config.yaml
norm_eps: 1e-06
positions: "learned"
bias: "none"
tie_embeddings: true
init_std_down: 0.0
beta1: 0.95
warmup_steps: 302
Each number is 500 + 40 x the weight over its row's rms, rounded and kept within 0 to 999. Layers, rows and columns count from 0. Numbers have three digits each. The size before them is the row's rms in percent of the matrix's.

# down: layer 9 MLP down (transposed), 1280x320, rms 0.0534, rows 790-939, columns 80-119
# up: layer 9 MLP up, 1280x320, rms 0.0552, rows 791-940, columns 80-119
down790 085:488463533524515547427573497486522590598562452497497451467481537504488511539519537442529509473568475597471457523452561535
up791 102:499499534472521529530535585465488494527482487527424503496509522485499515428451470491517470545423494547604461458534486507
down791 106:472480518522472521519452468551507501573480512483480396536564479426530459471488443500510432427462454470537498472507530459
up792 105:499476463520487546567516478517529541530411483526491528531488507471482451547456500415543479488561507559488590516570526599
down792 108:484535446424498514499491489514444500513475465541537481453448521574542515522519468529452529439522523440566530496546448510
up793 102:539499527485533548504508516510530503538519510541510508431547412495483475541529502488543489419474479507490532518524516525
down793 100:471441499511541446483572548532519486542454542535497518498488485410500499518487469507452508463494359571535530497489516542
up794 097:568471513494527470527560439545335498515489478518485485433514568473522596545500462523472503498503443480449522440573494545
down794 095:435549490415464536466449516516556518496567560451589534560501493504496454450485546547567514416567506526454463536425465496
up795 104:536507430514471515527512453521595469554528501518540578432444576496557506481473498535499483514478497545505499458525450598
down795 106:554569489514503480485547478569494453560531464502497447569483522549512528499409540587481487527534479507399454555491506525
up796 083:509414568515524546504459530534461437502559513475558449501545514506494541462502559523607445475480471550542480496482504480
down796 081:543516422485469563530536472459484539462512539483525482465440496481510451468530418441447532493577457503491519533445479512
up797 105:526456389438556479514481529451521446496520438582459456588510557493452509590549463472493486488494479568479527496569488471
down797 089:530493421505498500577529538519517496491473517531505513501520500502445491541460463448493475539526522541489528525451516450
up798 097:455537560510494521496483454539509465520499489544479536479436508459472527520489537581504506511487539532497510486519607559
down798 097:533540499490501486513484501489511507493498458532511566481508439557491510475513530503473498546582514436466515478467495409
up799 101:459417496522510462469510502496472415470500478455421547493569495480460494547558541567516484510536516500549527469452503469
down799 100:534491523478484550558516509504500572596492490517577424488459477505534563404425462448471483400504488471474524484519512524
up800 093:543452485508517542530536472511522517507485497429515524516514472498503505592504518546541483484506457489626472539536492467
down800 095:437514531482428474507498506486504511537524486521498519550509479549453472518467530521532518490409504549470565475555551565
up801 101:491499430464430506565601489439575545484457579503474506502452465508467478561575505519484539530542474512560481487536437488
down801 102:486483447530486442469464495508519479499469555478526557485540449524538454529470549535638564422465445551515493483520470525
up802 097:494566427485499544589492487473439451488600550512546527467420453501439512484521462460511476446504434524494486477534486545
down802 081:497484541499503516485510503471530522495516500534482454509551490595534485453496480454497495496547504504510501480530501497
up803 107:474463513401454465530505472426503452542542527543527417559498479426486506502503502441513460485465477506507504497532464535
down803 104:527490474494500533507509560470492376468506556491449514461456487462396556517519521569511467438539473492463446475532488466
up804 109:489481513510451480490512468548523485522502556484523561453560549450499484535536558450465549475546508483531519493564484551
down804 117:423487431530506497516520541530493466480528501557489444540453489414491516499488465405523521461541547481493522476437479518
up805 103:466544481532490543571564501450478550437394527424463492500456513440516482553489526492546546515562454517487541545542521419
down805 103:501520525514476512503529526492561498551520516470508522498475441530509446514476516470586533478485482519552502481498493491
up806 097:515516490466511483512490458523479541520472465488567555530562509474487552522483505437462457461573498575572522481510532492
down806 096:454504484513509492584494486483486469423528460513520484545547556539436500478527481495484556457437531438625516496492608436
up807 100:560476541436388495494557529495593514481483454534471447502403489481525477584491548474491478452503452507535493481503470518
down807 101:537406529524567521479542427485485473532513434535495484499562455601479489440447459511457459489536473478516475467621513525
up808 105:501480503411439479509510416457457535586450497558464547506534502485472512532485486486500487457517439530590538466498445514
down808 107:467540508500457460442547478535498453525496476536453510533526424525562539479474525503508514442456445581461519445480480522
up809 104:484473452504453544525533486456513466480500452484486446528461548501503477478432465435499521443517481510503517557505480528
down809 108:500412480542511517380516537519552516492513508498453491511510546479555542439486534514518490543459444526505532585549577415
up810 095:518487514395486509518555437448518495504448430496513564518482497468491526503532439473576541465540518458455511436586495422
down810 102:499528560503530582535539484524491475496478517485508495496497591487516536467497552483510498480515510548459493537468550497
up811 094:475494478497450452546525467511510445606429510497505460464517503501525516466531463541442516496436422452605526517579493428
down811 080:482510482535507553503463548484507504504550465557464512541475538578528561508534496525453510511491518543443503480485515426
up812 111:485515472488423512561533530452500586535522529493527473449521517461518470460519494458462461512473472465501482506505474528
down812 114:471506531475582516526491510423537385489526521507441508540418471487471495474608483443433537529490509478496430461517574511
up813 087:459516514445467520523472500461495511531614503558489578536557459434416497497548529581512434426442498555537474441477537457
down813 080:510517490534464491480495455529543435450505479471534429511425490430481484540499472465503532555604465481510486596476409529
up814 106:520432502496515486477501505498521493509473510423589421513549540407496557578471466448554507463513485468496533516534501563
down814 104:523492511499513484500534487513496505518466500503455496493531557517511429521498573523480580472478513568484446505503550484
up815 091:477487507502535594495498510510491475473449502489485463462487495472391466565489521473463546481496524563515496487564483537
down815 094:572533563458433481541470547520529592541586513538459504506485391508513429445506505499516544452458450501458520567460549519
up816 112:461455526496506565548504474540489578459488512509551449513498504476512504529607533437504512503541473530517505464517576541
down816 116:514475417565523446523506470572465490501465424550458517554512512422587489528513549511445455447555490556485510501451491454
up817 103:480494530487545491550518472473559473572515561505471607461568531467523519480468505489518447436489474531510567441602540486
down817 103:547400470485575490478562541511495504525482507472569480585485463518509556509476451562529476442490539509478481478506479537
up818 095:435444543544544505534464513486613535512460476504546533505522483481476464472530482499544434442478489539506513425505511445
down818 096:506463543458499505496521542529559443551443470523478414458499482490474430463515436445482489481502490450481498536447522519
up819 101:411498472484555500570540474527550434538516570590422458510477492523484503497505482464519483486506458488478517414511542503
down819 100:455465459504443531464436449506459554457488485496499534533491512559494565531501506518558501465558503500431439519456496453
up820 102:450465468539533470530488470490470466589500489517525527541576525440553520508474473454474532529582482515538538498537516480
down820 102:417574497416468492495435496525563515520476567511499499495504546485476445504479528545430527441502518497421510453538501564
up821 116:507529463489458527579496483490547497492480503527547512494507468517456521508472462484539506443490402527566536508517459482
down821 083:506510511498442528487502512494502517504512512539497462514495518708538434473525485480547494522491493505507511541491496475
up822 102:587499494585497450503508423502482430491550479466514484567510560506595538546470389485468434469596466529486525418531445432
down822 103:558520459544521571460503504495561510456539510510460476498537510527461517417530537545575522522466494491482489494446462486
up823 097:499523511486501513472506448471507433435560534563589585535501504473553523516493433391563512453550514464483498476479518492
down823 095:487411499412489501492463477539504494537469513525490497546524526406434479500428470538489546512537487505532507643510483542
up824 092:499466477482490505467434520505481488523474537563532460499449556516501573512431397472460447439628505561510492486479545499
down824 094:537503451523562464483544561450516512483570539485557462466415452581517548444510448537518505537509489466597417482487447442
up825 092:503540474527416487485458551544434457536466494540419505482505537466499504485457529513585505471380474531514466556507443555
down825 093:518493475529502552533519526437506495484511537491518538539464538471496521485500460547471544491558547464486495491514497492
up826 096:489511532470524591427524461483506548517496462525534495526505485446466557493502439474515392545463447535534502462475475511
down826 097:521472463552487427459513542452455478510419574599448551418517493463520493611469443420593528537543549559423479476513434455
up827 099:540523541486477530473499441496493492543514462555520481493485581500454487503552513582568511524521381499510538491506473482
down827 090:507559521501481494537542491491411540522469511519454503509470437556488441504536466501491517453584484600462526471516531470
up828 109:481501509498517603469555449502525492499495462466492559519489465434483512470435502510483503458523444541596544501460553478
down828 099:578505448535526441466548522470472514453464499586476476504475468514554470497522523438604452440487495539469537506468488489
up829 090:490454495503495575519500446542457540492561462478511476479494489475493503453520495572557486538476476484522518436469559563
down829 094:446530495461570430474456511537452435482470523504434432523469459487533510453487446538523516528448637507577527476476569462
up830 107:560478455484535487514536433464468471535557476468540477474411554475473543455534425464491537484569407457480512511498550557
down830 100:583548524494435518424456480498501518480478485503534440570517430458551560499500568533499564523477509507432412542482489517
up831 080:446525529451477588507583512481476444505489528486482532456564413463525542505463469521469560465504485519466474467521493509
down831 089:505479494523530467487521509475518572538497496558455488522545509459501487496472496475529488552419551557473494569439543480
up832 094:367481522463518553477528524563534509522542473558512581498462462442441508474479448502508484467451457534487526517500510499
down832 096:548537569499502527467519495447415533517503510484456448490517536478516524495463498452468548530493530539523451462499466499
up833 101:459518460473493495494531496450536539498480533499569429492511558457454483505529542438513537558526450507485541489483546490
down833 104:460465507517518510558552406501448537517535564463499501465481526572554454550542456494526537548498543464555611538474518472
up834 104:502408502447499486490497473535481521513518480543543500498510565486486539526544472453522578453470512536497522483538399534
down834 107:513504466570541462523503516544520512504489496462491547499482462480537495451385546538529489538547455498576552517533532515
up835 096:507467462472504576450470493485552434543513460553389503497425501466530491519483508514505551465495523501492551420460487540
down835 097:534533494526576516445495541539512480543451450499491504501529474555472534496557484563487500487561615482465516532494556509
up836 107:473507488468516510485511547451493480523556443480487490460501487458563549528525463439441468514479418456524522485545523515
down836 105:554510471535552493555482543519494503529455455489568548426550500483495395538469558476553457446541436478547469502540434507
up837 100:508533522506503483457493509471429438458525576477463514431453464475476517488483438510531485469483489549507523442523493532
down837 097:466509521468565495503510508591522493512420497489502508521486541536481537467495452435453535436494543471504507525501535471
up838 108:472481505485434566466497466480427510565477533540525575567520533447468460554474544470495450487487476558494487479505500509
down838 111:488506468509465486488537475458612524514514496497462481557532534552509515543450455512485548450485480449493430561583499551
up839 109:541492519524453504478482493465464450525548496468484539529437394437550566484474501534482482484561479507525459478564542518
down839 108:448463484478538522493470448461453591462581546533468533496472554495488543542546494536489570499557489486437466439544470527
up840 104:532510494524469425494488493473506501536485477559389568504501530498499443570490481478490478470607456516513549463540474519
down840 100:473508545477553510537535608484484578476517478523506395526487485526519523406490410484478512510447475472459467473505495506
up841 103:513479504508550496572546445468538552548483562435510545539487541463495497453589453535489509493451471380511535519560583531
down841 104:577544551503493566453503478515510512557514491470523505557495467467472480487460561445540550543512457472563516477535444524
up842 098:506514512572480469494403519504480515531520543566439497593508492473489521495512471524518482455509456525559483557511444535
down842 080:535477510447458541534508488550520498442472514495518513517479474540520507503455523507525527519514476510508444475475485488
up843 092:437489561554514587484534524518566474506482525453488413464476490452465540472433530475512515506538374465512512466516495539
down843 090:537532531477495482506438468507486508470490472498544544584586530493499500543528554532452491557523551486500497528485600494
up844 097:539457491581483521529478464575433477545445498500497476563517544478444557546554432455519491564452506459507490515482605469
down844 097:513504511588548426423561478499507532542480467489492542482531568477527436471482446476484505479450466515523550487562510473
up845 107:483424577453487524507485493474534498465513452462542481501572465405528535546538470546493436491547488575479499544468484483
down845 106:520467448482575479490486560480561467534488549469521467592512502542537428506473513517484486479540520524447461497483530511
up846 104:414487484527542464500499444529522466557549479477500472445568466486533480554567485469550526495531492448496568487559473547
down846 098:541498544501499448636557496520504490507505511432525420479501516543494506468580554446528516525510372446494508513431468531
up847 105:539511560564499487466505534516504500548464504530560529606408460463523492499508427507454576396594478527531531476581508561
down847 106:435507504472530570531542507519499496552547456578475496464535560569517454475474416510564489574494480525512514537502488472
up848 087:479480519423517483583416462498508501584501417515541495491510520496478498526441580524529524497453460524551518510527464499
down848 094:495432509504479450446528412487505462448511512512522516528427484540513526468545462464427540426497527487452493471464545566
up849 084:550484540464557531575527476440534476516441519561507517503544527467450508572474479511488442530526505550580517463540558499
down849 094:488549550501551536466434483528433511524553465544494504440482553432494497508592420472449396459505519407436492494485542461
up850 100:522470475446478588493472484535484494506478475433476508433507531520489599515475504488520408529464467503543520420480508527
down850 100:467443500464522530504468546501492564583589453430490475497519444581497499545522492537462518508467501456523506487455559460
up851 095:503445577486446569474478470515506468532439529507464530581497537486505547493557546530489511539536474476551518433500513542
down851 099:466554493470500468555467478485501484500533499416432474545538507529479478489515469577519566536510512541544526503495567535
up852 100:578501483476440493488487436473471512484545483524511584529455490476539504557470484487501498514638493487555475498556532487
down852 107:501438483489464497587527539435485522503510533420547454526487463473514561554490467537461491487420488496429488576442434491
up853 103:523522433496474511532495501479549524565512580554545517504513578486573552503488555508547495436479460544524480423516505495
down853 098:490449568516529569590439549536463525463554461466471462590522501470481444499529510491529519522504521478518549529482484484
up854 096:572464481522489485538548448510470459548494531441517507499540551482475500478511502502535460481462483494491509543547534497
down854 094:541500526513476509527481520454484533483416454519450494568439514481474499515492503471547480528464482525509451498415444532
up855 097:402494472479528538552546466476556526525458581476496511602439504472475479517500533480462510504508461481488573501588484528
down855 102:541509505518553546456506509487485456556515523479481505531495523497509439568485454481523503508487503501484431456566541501
up856 103:532450484505460583484450429532478592455562528521496511459499473456436600533540502505509510515544458489487553497518511524
down856 108:469530546504524549437533487489553403513525571480499444562463457463450466423455466482500538449563460509539495434458531469
up857 099:490427543550453532492446475505500511541504459520547532477482499468560514489472414487500499493416497501565499477532547491
down857 099:446628395499465496541536457503519503436547506523472404545508473529497442461531429484490528561524487502501479496531546444
up858 091:536506497519549552502554478446418462515526444495482487543443487488599479471517492525522555490481528516582463513497464458
down858 088:489514492480401488488514471491552547478443491555509458498474439496545462449469523508552561529452501531519479443528444544
up859 083:564507441481412480492526476442524481596518506556498488505457487477516498524504546515456522486466484503470538489528474629
down859 084:422564450484538513500513504520524511510489502511444578529455457550525417446470532450484450566506475560489488444500568516
up860 100:532499545517511529473470510514524547526511482519470513529541510471475480532495514441529480526449522495549560484546493540
down860 101:472515474476469553488533583497484505495502530477486523527481453480460504499402511493500499399567430512466480520485513461
up861 100:519497511459430424499489508444562543523402548487497515566493482486445557567542560474491433503487503525496574458577516485
down861 097:569520572505525511440594577531447547581533484487482489544476552475529460519513526471404515482473439495517489510522488468
up862 099:544478479540475508593480550486519564552449530479491489501507496478488452434479448536416496475489524544515510530556499584
down862 100:533559480511496517502543473426548516491415519535463518464504593514495617546436544487476507514570498554547521448477549572
up863 095:501496523517480568555527493477543568531518469678466519490445519501545484512547526523508591548441512549526566502506490491
down863 096:548475560478400460467510484509435482520458521475560495425520547544489518464524472439465447463564389500491537475475497540
up864 097:454443569490520509521522490478565449478500541502475479475499476468481453519473468507488418532535507488521458483529585511
down864 095:522506506496490503525448459509444558540549445543562506480486557499534556468427475502544530497537454531431566444470497451
up865 092:502443528522510511471458533516573466471532553493527507548513479462465508471453510538471564564511487447508526534511504522
down865 099:524531591587578441550431515540504527545501516536576569520581539464519469511546516464454436431539456502529447438504439525
up866 101:484456528521557500463515487515557477478481508551523501508469439449490527456456488484534569485553490527529478423523575507
down866 101:459474476468489567477482474482545531494457558520554520518547566490526487506461465542479476500450514475506488506464468479
up867 097:389535546486490490503483485502534452522516588476491450526432441439469510476528450496460537542549438511528508493497566451
down867 100:552461498479473519482477532516445553460537467461551501546462507570489562540469482459445513546503529556394443502513529483
up868 098:572426538503460503454451518569511489495455485521518435464438538479510475492463420482535477478510453552494505496487510484
down868 099:473506529454466483520494499477541497472469572506619504534503434520475563572421487443528497611514543488500511452541543484
up869 121:567503418517544547490479491477473479457505536507533501473458553482478517534538438474494549524484459503526509520491452553
down869 123:518468466491559446574502428473435546600488491494497467509415535411471511532544469510410557478520479449496464527535465485
up870 093:507481533495454539453582479435438515496446560504547531461427426475482515519521517496482512437524461464513464531534468510
down870 096:459533499479526530511486502584491459485518496513528498548545513508507481481468466497499457552571470536547572541484520503
up871 097:436483514547513526500551428472464475515518434527480463570517541387511552555490509531507561499552475524532580533490450489
down871 100:479498539498430437468492479514563579493459559470520575537487451525490485517584540546374432527426534536421500453455508547
up872 089:521514516418451504517537444487477479545568454514510512487475574467505518472570455500521440439550411620498460476568506534
down872 091:493560475512515554455505441519443489452514489447484584552551516491563491491499508480488417522449487505516496457438533505
up873 100:474474475477518486520519514475492503514541514464518479499500460476503426482500466525486532396473525467506504503499493475
down873 073:481509508504482524478510509491485493501470482517501508496508540453506541502517528519498467637491509506467502458481514520
up874 095:521406540454509522469441518558550496551474455545462483527539519474455530548489496457517532564506469554547547488467453501
down874 096:470388495618483467476545470501536521532527544518578497558491518466565502587477531518526486464566554372416464519447494483
up875 098:535506517478499513580545478589496436505512536529470462559517541515497489499475540497490467488493472562555516415546476500
down875 107:508528480487459512474481479543523479494546470515481499455553516598475547495470479474466471505532466516518462454488529485
up876 089:471523440453486512518545480507472502554477462565514565506470448480445505482481517520576464506528397489527510427486496502
down876 096:452584516524412527526520481511487506440524515477500475487461569523434543514508505501440497528491505533489499567462530494
up877 090:470515559451569511532534482524471471454522477495559435506460506491483531386521457468552522389514453540516540519543524532
down877 088:446454521542534547466499480499464498511524519495490515409519527527433519512446519501527508539496476450535536546509475514
up878 101:482518522503524450489443518433531546545539476505532477526438485499531466508487449398528499475508553513489575517517510576
down878 107:428508499489561499481535434537558477529490444421472496543534509531526537497467589450446425457529531470502486478565564560
up879 094:547446491524495481488494561448633476538499490521468591520535467499569548502443575516489511524453513517533493427542527495
down879 096:509551535504563536499545461514474541539501562491506460548424480511459460467523430519410535451554544493484498559488478488
up880 101:453498486426517543583513473474450477503553584485502512424518481520514505510516455456519523452534415508520484528566554516
down880 089:520497604564465536472561533514500463521504538483511504509482455534469506507489461479465529513543496476500473452472394499
up881 100:452514431503548509551503495554528450508450562498460519483491564475548487472545472430470486514565465535524507525515506499
down881 101:510477472486496520512483497547440510543545417520541480494527517577540542551513501499487522556611500589467539525446517628
up882 091:434572460518478506602566485413468548505528501545532536482471451448460550475508496500501547479538495531532456483559540580
down882 094:432439567494522483410378437459543436530573474445483530510474573443470423512626517491530464500519490484502430572489529455
up883 097:497477563418505515536504530490501528468512541454517422432523492471472574454457422482379470485462452548514484509434557477
down883 108:486503457453571469589482433538499503494490556521480482513535545424524525575507485520527536482453511513507468484500559504
up884 118:464489454457476520500515581501533516529521435508485513471438517483481540558455435460484533481537490476510472501532469512
down884 109:573569528477569469481438544459454582434537452502505535545526445504414532513460535440455490481474467486507420494481540532
up885 108:427476519518463508487529527512565512509574464481564499539482546450420464477471516477471484492582493488508469524468490496
down885 109:535465493482535430475469491506482478494562474477464453498493482531473449462519543563474461494512469505529490496445555564
up886 083:558468518491508441467544513482469441486569507484444489496485492463524534465533508523514487494565485563472490429518510484
down886 090:501563473522560517509483528472501488485455470487512492470516520501517489444445482413474493475509578550518492611489501552
up887 098:485403498494435535499447523491504563479392519528489481523413494465454486595480464448501537504573479482490458448546484535
down887 095:526476480504476465519478554549435500420483539473472486566465512508493533498550482420530466514433482501498543526504465494
up888 080:513428477447496547547587466457487501474490481380458419518572494476386495499485468525571410499507440523543498426488506512
down888 087:409528454506490514586473534456538505522497525484466513605456519476557592481451538449513526477444593499566440570500532539
up889 113:445493507465503557455529479460471486517444473482522621465526474483472549570555462529463483517499489544513538430509531448
down889 122:521553490548501563528450495500557475459493521496481441519482466530502504588482455508471528533481520515425472537460538468
up890 093:501402561529512464484509512417503568537489543496507408438493430465471516532520534500495508467459436564517474492469501475
down890 096:518511511485562474529513469478511530469478533518536490540476473484537576518545525515480494482494560562533496505482509546
up891 100:542416488487565509549505507475481507493456572383580487476564521483488543542482506471476471541517469479498538560533454572
down891 106:508463462437595540483513473507473515443498488434527553570510499560505448561508452509451459491560522504484490525530556475
up892 093:511508496452523473523529467524454513525497492478564414521444420515527591524457575504513498459479521500509500487500582566
down892 092:469507513525468458486476523432493552519470517529482552448495511453473433508483465486489523488593434494544544552549476488
up893 090:507520490485549523443520435502542437552502503586490502508499566507465462503516478504549508537553537468500545470487548486
down893 088:539470565494426479590508539479480523492523481465517511472529444474491532482496459468465456452448454564558484444529457528
up894 097:433493510482451443439528483532570467493466601517521538455513507503477518552504514498497470476498489480536521468544567577
down894 094:480475459538487531501462458574525489500466490504465532628512490533494525495470555533495463488455562497544496531552504488
up895 092:529419485511487509554518485515475467479485489520493515532567503418449532458474469505542436525507555530483546442578496509
down895 093:508483512529558527485432487538437521469514497460457567477515536491424445591478499533442479501488513533509608481503476443
up896 102:525540498475502556558525489517491536521497490483469536482465510481443460548489472434504484478600518500503495519565511602
down896 090:549535484521487496499483552538456579513499515509467479497532497469510518537510457521411455461540495497518432505534485444
up897 106:512469492525499576457499510506501494463562467511500465600410552498527532506514457423517560483493520581564515433541458571
down897 109:458484513498488450494544464530501559525537486558476515500427478564509459485540433507403428477506454494571550589476427549
up898 098:481422526472504513556537504490464521544541593518524526508537545472515476545518468523458502562462442488582522447496446575
down898 104:453495476483480494500487421472551433514515432518456517517482515549486489507501544504511489438502514561479503486470513497
up899 096:487525516516521547487515422525446476481465534538496508530473476486458534512485457476552512467562500567449487515463509429
down899 094:525483553442440542556507509484480464579521477525528471509507479572488542456492517512506493554476565489470472515484501505
up900 088:535461509502513509507508506509439437555440515515505575546511500539487470489529506521614486463518521521566558466557514538
down900 085:519465487533519519496452505500530516437560535474513462503519505396475544497459495466426443549526510483465465513455474495
up901 101:523387507488532482584473480511570477528526553508574448485507466440389481598486501415503461567510397512511441509516512516
down901 105:443495519491473498554589508486497497458512431494516559481550475498486493466495537497452479497590575504516467480453535456
up902 108:487438500485522566440527490458620493617542450510535579423454488453504494458566502478459518419577474577456544478601561508
down902 108:523441522544466535514512557549514513481474512404465445539506519503516464468451532562461553554501564591514490464538508525
up903 112:513518560500505495518510488472536456526588530497484520433401471437459478503469513493504509541568484469540569484500500532
down903 111:533514583520457521510513504460414520459465456474462543437520532509500552522530486534540498544500510405490574570476517472
up904 097:522491552545515501477500468550471498500520502521542522480514440489468549445560510491586437515407481531522527477540527519
down904 099:554497494454482506568458505489449499466479498465515510490511478529437454445493486475484464526489480455506518506506570512
up905 102:487504535471459459554556544477435468491461434504495451497428532480529573488452540415498423457433510489599524481521510501
down905 097:446534465465512490538549450510512494535474507461480543506470554549501519529491489517602534508560500494507510464471521517
up906 097:594484513500516465549587484518561544505453461480509500495472548500460488482481486489418458463494511451513439500555532571
down906 093:565555497495472523478453502585407455533505476472563449478527473525493495495429501409483419508450566486484455498462515523
up907 113:499469480550566509543484434481510492519460497476500556549511503449422489478534491506512440483569458492484577493584476454
down907 115:445528418430488451420482512480436489516497535479507558536534452481505522517507576538517493484536501495554463493491500493
up908 103:492527505508470499515514435524533442494543483493482522483490549519416498521464483467521410513487492492492582497561541543
down908 105:580444498485484439519565449480511528527493497461537421509494532443464465486516469441611524524502497433489491463447498511
up909 104:549460510541494554542496472539544453504520491442582475491495602495425527479418495538571443493496487523474451438561453509
down909 104:485475533488536474469515563495435546467480529481476481514495466460503446519536534491483479520509423525520549442496533395
up910 099:586531507476549593495547471503533477506483481542561554461473568424515484496494508518517548472509427558501546478452465530
down910 103:595425543557489520467527461514489539507479530481527576469520497559471540492518427467434470512476445387569492531502511477
up911 108:534502494464441549453516494455402431592513489536473519536517573482557483508524524490498528464558447523518566490509444443
down911 104:456561454491442494381475481431462489487440515480524484494488478478516586461445469543469502420481485482504452454570470488
up912 106:499528447516531506543478523455512426519427508479446491478509527490529525552466508525467484565498522545439534497601469541
down912 106:499533428470526487465533531482477484461499530550531512518514484479538463489430481548541425447505502495438558479499484543
up913 107:563547454556443549550465550439491513510411514492461586544497532490506517598469512494495563549487520517461495438590513454
down913 106:553480540543498626452513530564579499505496424475546491521523535487506396515420471441544604450485420519547494512483488547
up914 099:463507536528501522476536492532507450494494485505458493477569508362341477480545559531567532520557472492556515506476487481
down914 103:499476500479464393496499363499471500502460486514483494474550404498441542494459571473556498467533522534526569494415512453
up915 101:432397550465450511475500545451612518577542549568533483479504496503467529532469541559419474516557500534593571487466474488
down915 102:513466442509522477500512451466493519466536494469440472492444474540458477503460520439572585546485512491552502483484536534
up916 083:483519431405497526496534446512493485531475587498475584465560413484446458503566442515491516470494469514540474497550496499
down916 081:486494506507533489501458557482539478480520499506521453511516546640542521477515477479507468541498518521506499473490480482
up917 097:503450531422464530519545525527499597530417552510505482486487461513493463477505449487525581485504532563473499484516610541
down917 091:491461492514501449584454507510488512517570440474522438546546463530489537498526576514537481475517487488490478375462555471
up918 103:447516515497411481517530460467604517572523531507510576499422574454503502475542506521523490496536446492541498517498510538
down918 106:534514547525501477512451521444499498519539501533467423502533452448514571507576493421487486478479468471512476484421498534
up919 089:544458460485498535492522452476532478601449532580521483555490527529524597534511491510422519490507527507530596475528492535
down919 091:501615497492480516565449457448456526514563416469560542525559518465510499456550430478505456456471490573407419579489450475
up920 090:474405576497513485518461593490561506506466463525490441472492575467472439467498512477464505460544524513508436500482595525
down920 084:531579454450494542458481476536491484500547490525486526506477469523452547549506462530534450546512438455559609511555421485
up921 087:512500543473517465443533542438533408495496498480481483455526512464527455560481496487563533465518526484536519541488523478
down921 090:479456463475462535551459505558527498490596488537492486570450515492508558469454497453520482532489554535466546457524535485
up922 099:469459525518444481552505516513532486517483544488493493556417543492476480460488517533494578490536465502548574510527507499
down922 092:554510450503467504436489540497510529491517457525476540518525578474472453582531514513518452503496572458552436458501477477
up923 103:430505534471441507498500529471456443581525446475435485536557489441471530492490527471584515509516491566568530472520522408
down923 111:533507502481560531522468515432556529486528518488497419494480446541491449435549533466463462405492483537551432526515426510
up924 086:519438558539519433523512506504510498483485548537480529470489514516556473503573539499481496471637537510501457523552505514
down924 087:498510444496518529463485502467512540560457455492559486500495487546456494545470480516521561527447461511449503497472462545
up925 098:486486514517494475505566548461459439498538565515478426466526459477526501514485541490499485480538471589428507523522521479
down925 098:492544501530474473486532507489444501498564488499504546514512518584577538561550558534493496494415590540541467485481509514
up926 099:468528425463475523548549458528484522554507515529546551485589523467525544502495541444509466570466410518528512485519503392
down926 095:436575551513503502495490495434538492521529541517427426531488533457488471503479459421459504500454403500479517466459452489
up927 107:547463526526462514479522520483552487630506526517519515506449538458462465512396412403545507529481492527479513462526527489
down927 107:514495450505513508532551491446508520522464529508497500512477547502541469475544514508454558491459415518442491562473519490
up928 105:563460504582431472513544521397534456526536530514468475479422473459525508503527428496555524521494458512509468503580486618
down928 098:499453570486534560503374480509461525444427455497502461542538487516505582470534542480440509468493474572440550549428532482
up929 105:486471492479468511439500505532515513496464563543519489548529527444499518481443471525531488425463482460555535498502463455
down929 103:583554579527518524441493451468482525489516467504425495442517498523549565451450549517488553472499507557504480502506493512
up930 088:503496523462466446453549557477433424495461511581486553516521513523526600547517469503504521582500543512509507437478512492
down930 087:515533497502494546463521424486514480526533508435517528517487503463425415455437481431480495400458418443511496482489561487
up931 100:579474542467479502501507473540500460447535468473591523541413461476546486472424447516489494515590567465527546515519492454
down931 102:473558471434421512495485461446487550488499510535438530534468538513497486519482550529447568480443515493493557452479495520
up932 110:530543526520492486497550510485487451529542552523509567483554517430515514505459471502506530458541511500482493471461455429
down932 107:529490486462455429539500504452483484501480478531478451487476515483435384469480468474471558529509488486503514502498399527
up933 106:485474538453502473583490466433498468503513531530512460535429475444472558530487478447496513526527479487501506459502494552
down933 106:480539478555532436518570508485491483477588476484467510405513536539494548560451562552519521397427544478467436550507505569
up934 105:467497526489544551484501462471501482512494435569493628484438543438482513508486458493465464474511446543544495450535511506
down934 105:511462512495525519532556553519503557504488447465554492459520522589508439469543508599450529508511482472543452513420510481
up935 112:512432472493499586476518485527546537609456542533585501589469477457498549520491509526542494590498507526500526493448464530
down935 111:525502450539449476369448560475521566515504440508496516483548487494501528513530487466396523553477459532517474608507566453
up936 100:514441490504486496474523491542501501536450511536528507494498507476578486516447488487523530499523519454563485486464501469
down936 100:499532446474485461464486449549502471447466522493443485539498596442471502499494519482507516472513552503452478497504581534
up937 102:486501445483492462578443541508476449475462518510533462507520505482513456573506497465474446509543490507512491461530526549
down937 103:527422539517483503452462473489590462535494507521492532529466486490495533482450487469543530507437520458436584496561471446
up938 104:497537416504441524472512518485458504497515490518471545449521447432512572532437451519583473490485446487482533496519521573
down938 112:482504533523504545515445542495482536517579549486490542454442581553523557484459457526535584551463461515413445396497488553
up939 099:527550514407523550461512475529424506465505529532551496542420480478495542549508496483510543513451474574533503456535514462
down939 101:566470595556475544573511465484570566506506503440528412530494519518493474470450522482477531540520508475503525533451419505
up940 105:557481485468444587511553446488453482480521528487518474422449439460481532479445501446497589447561458483508489491564532483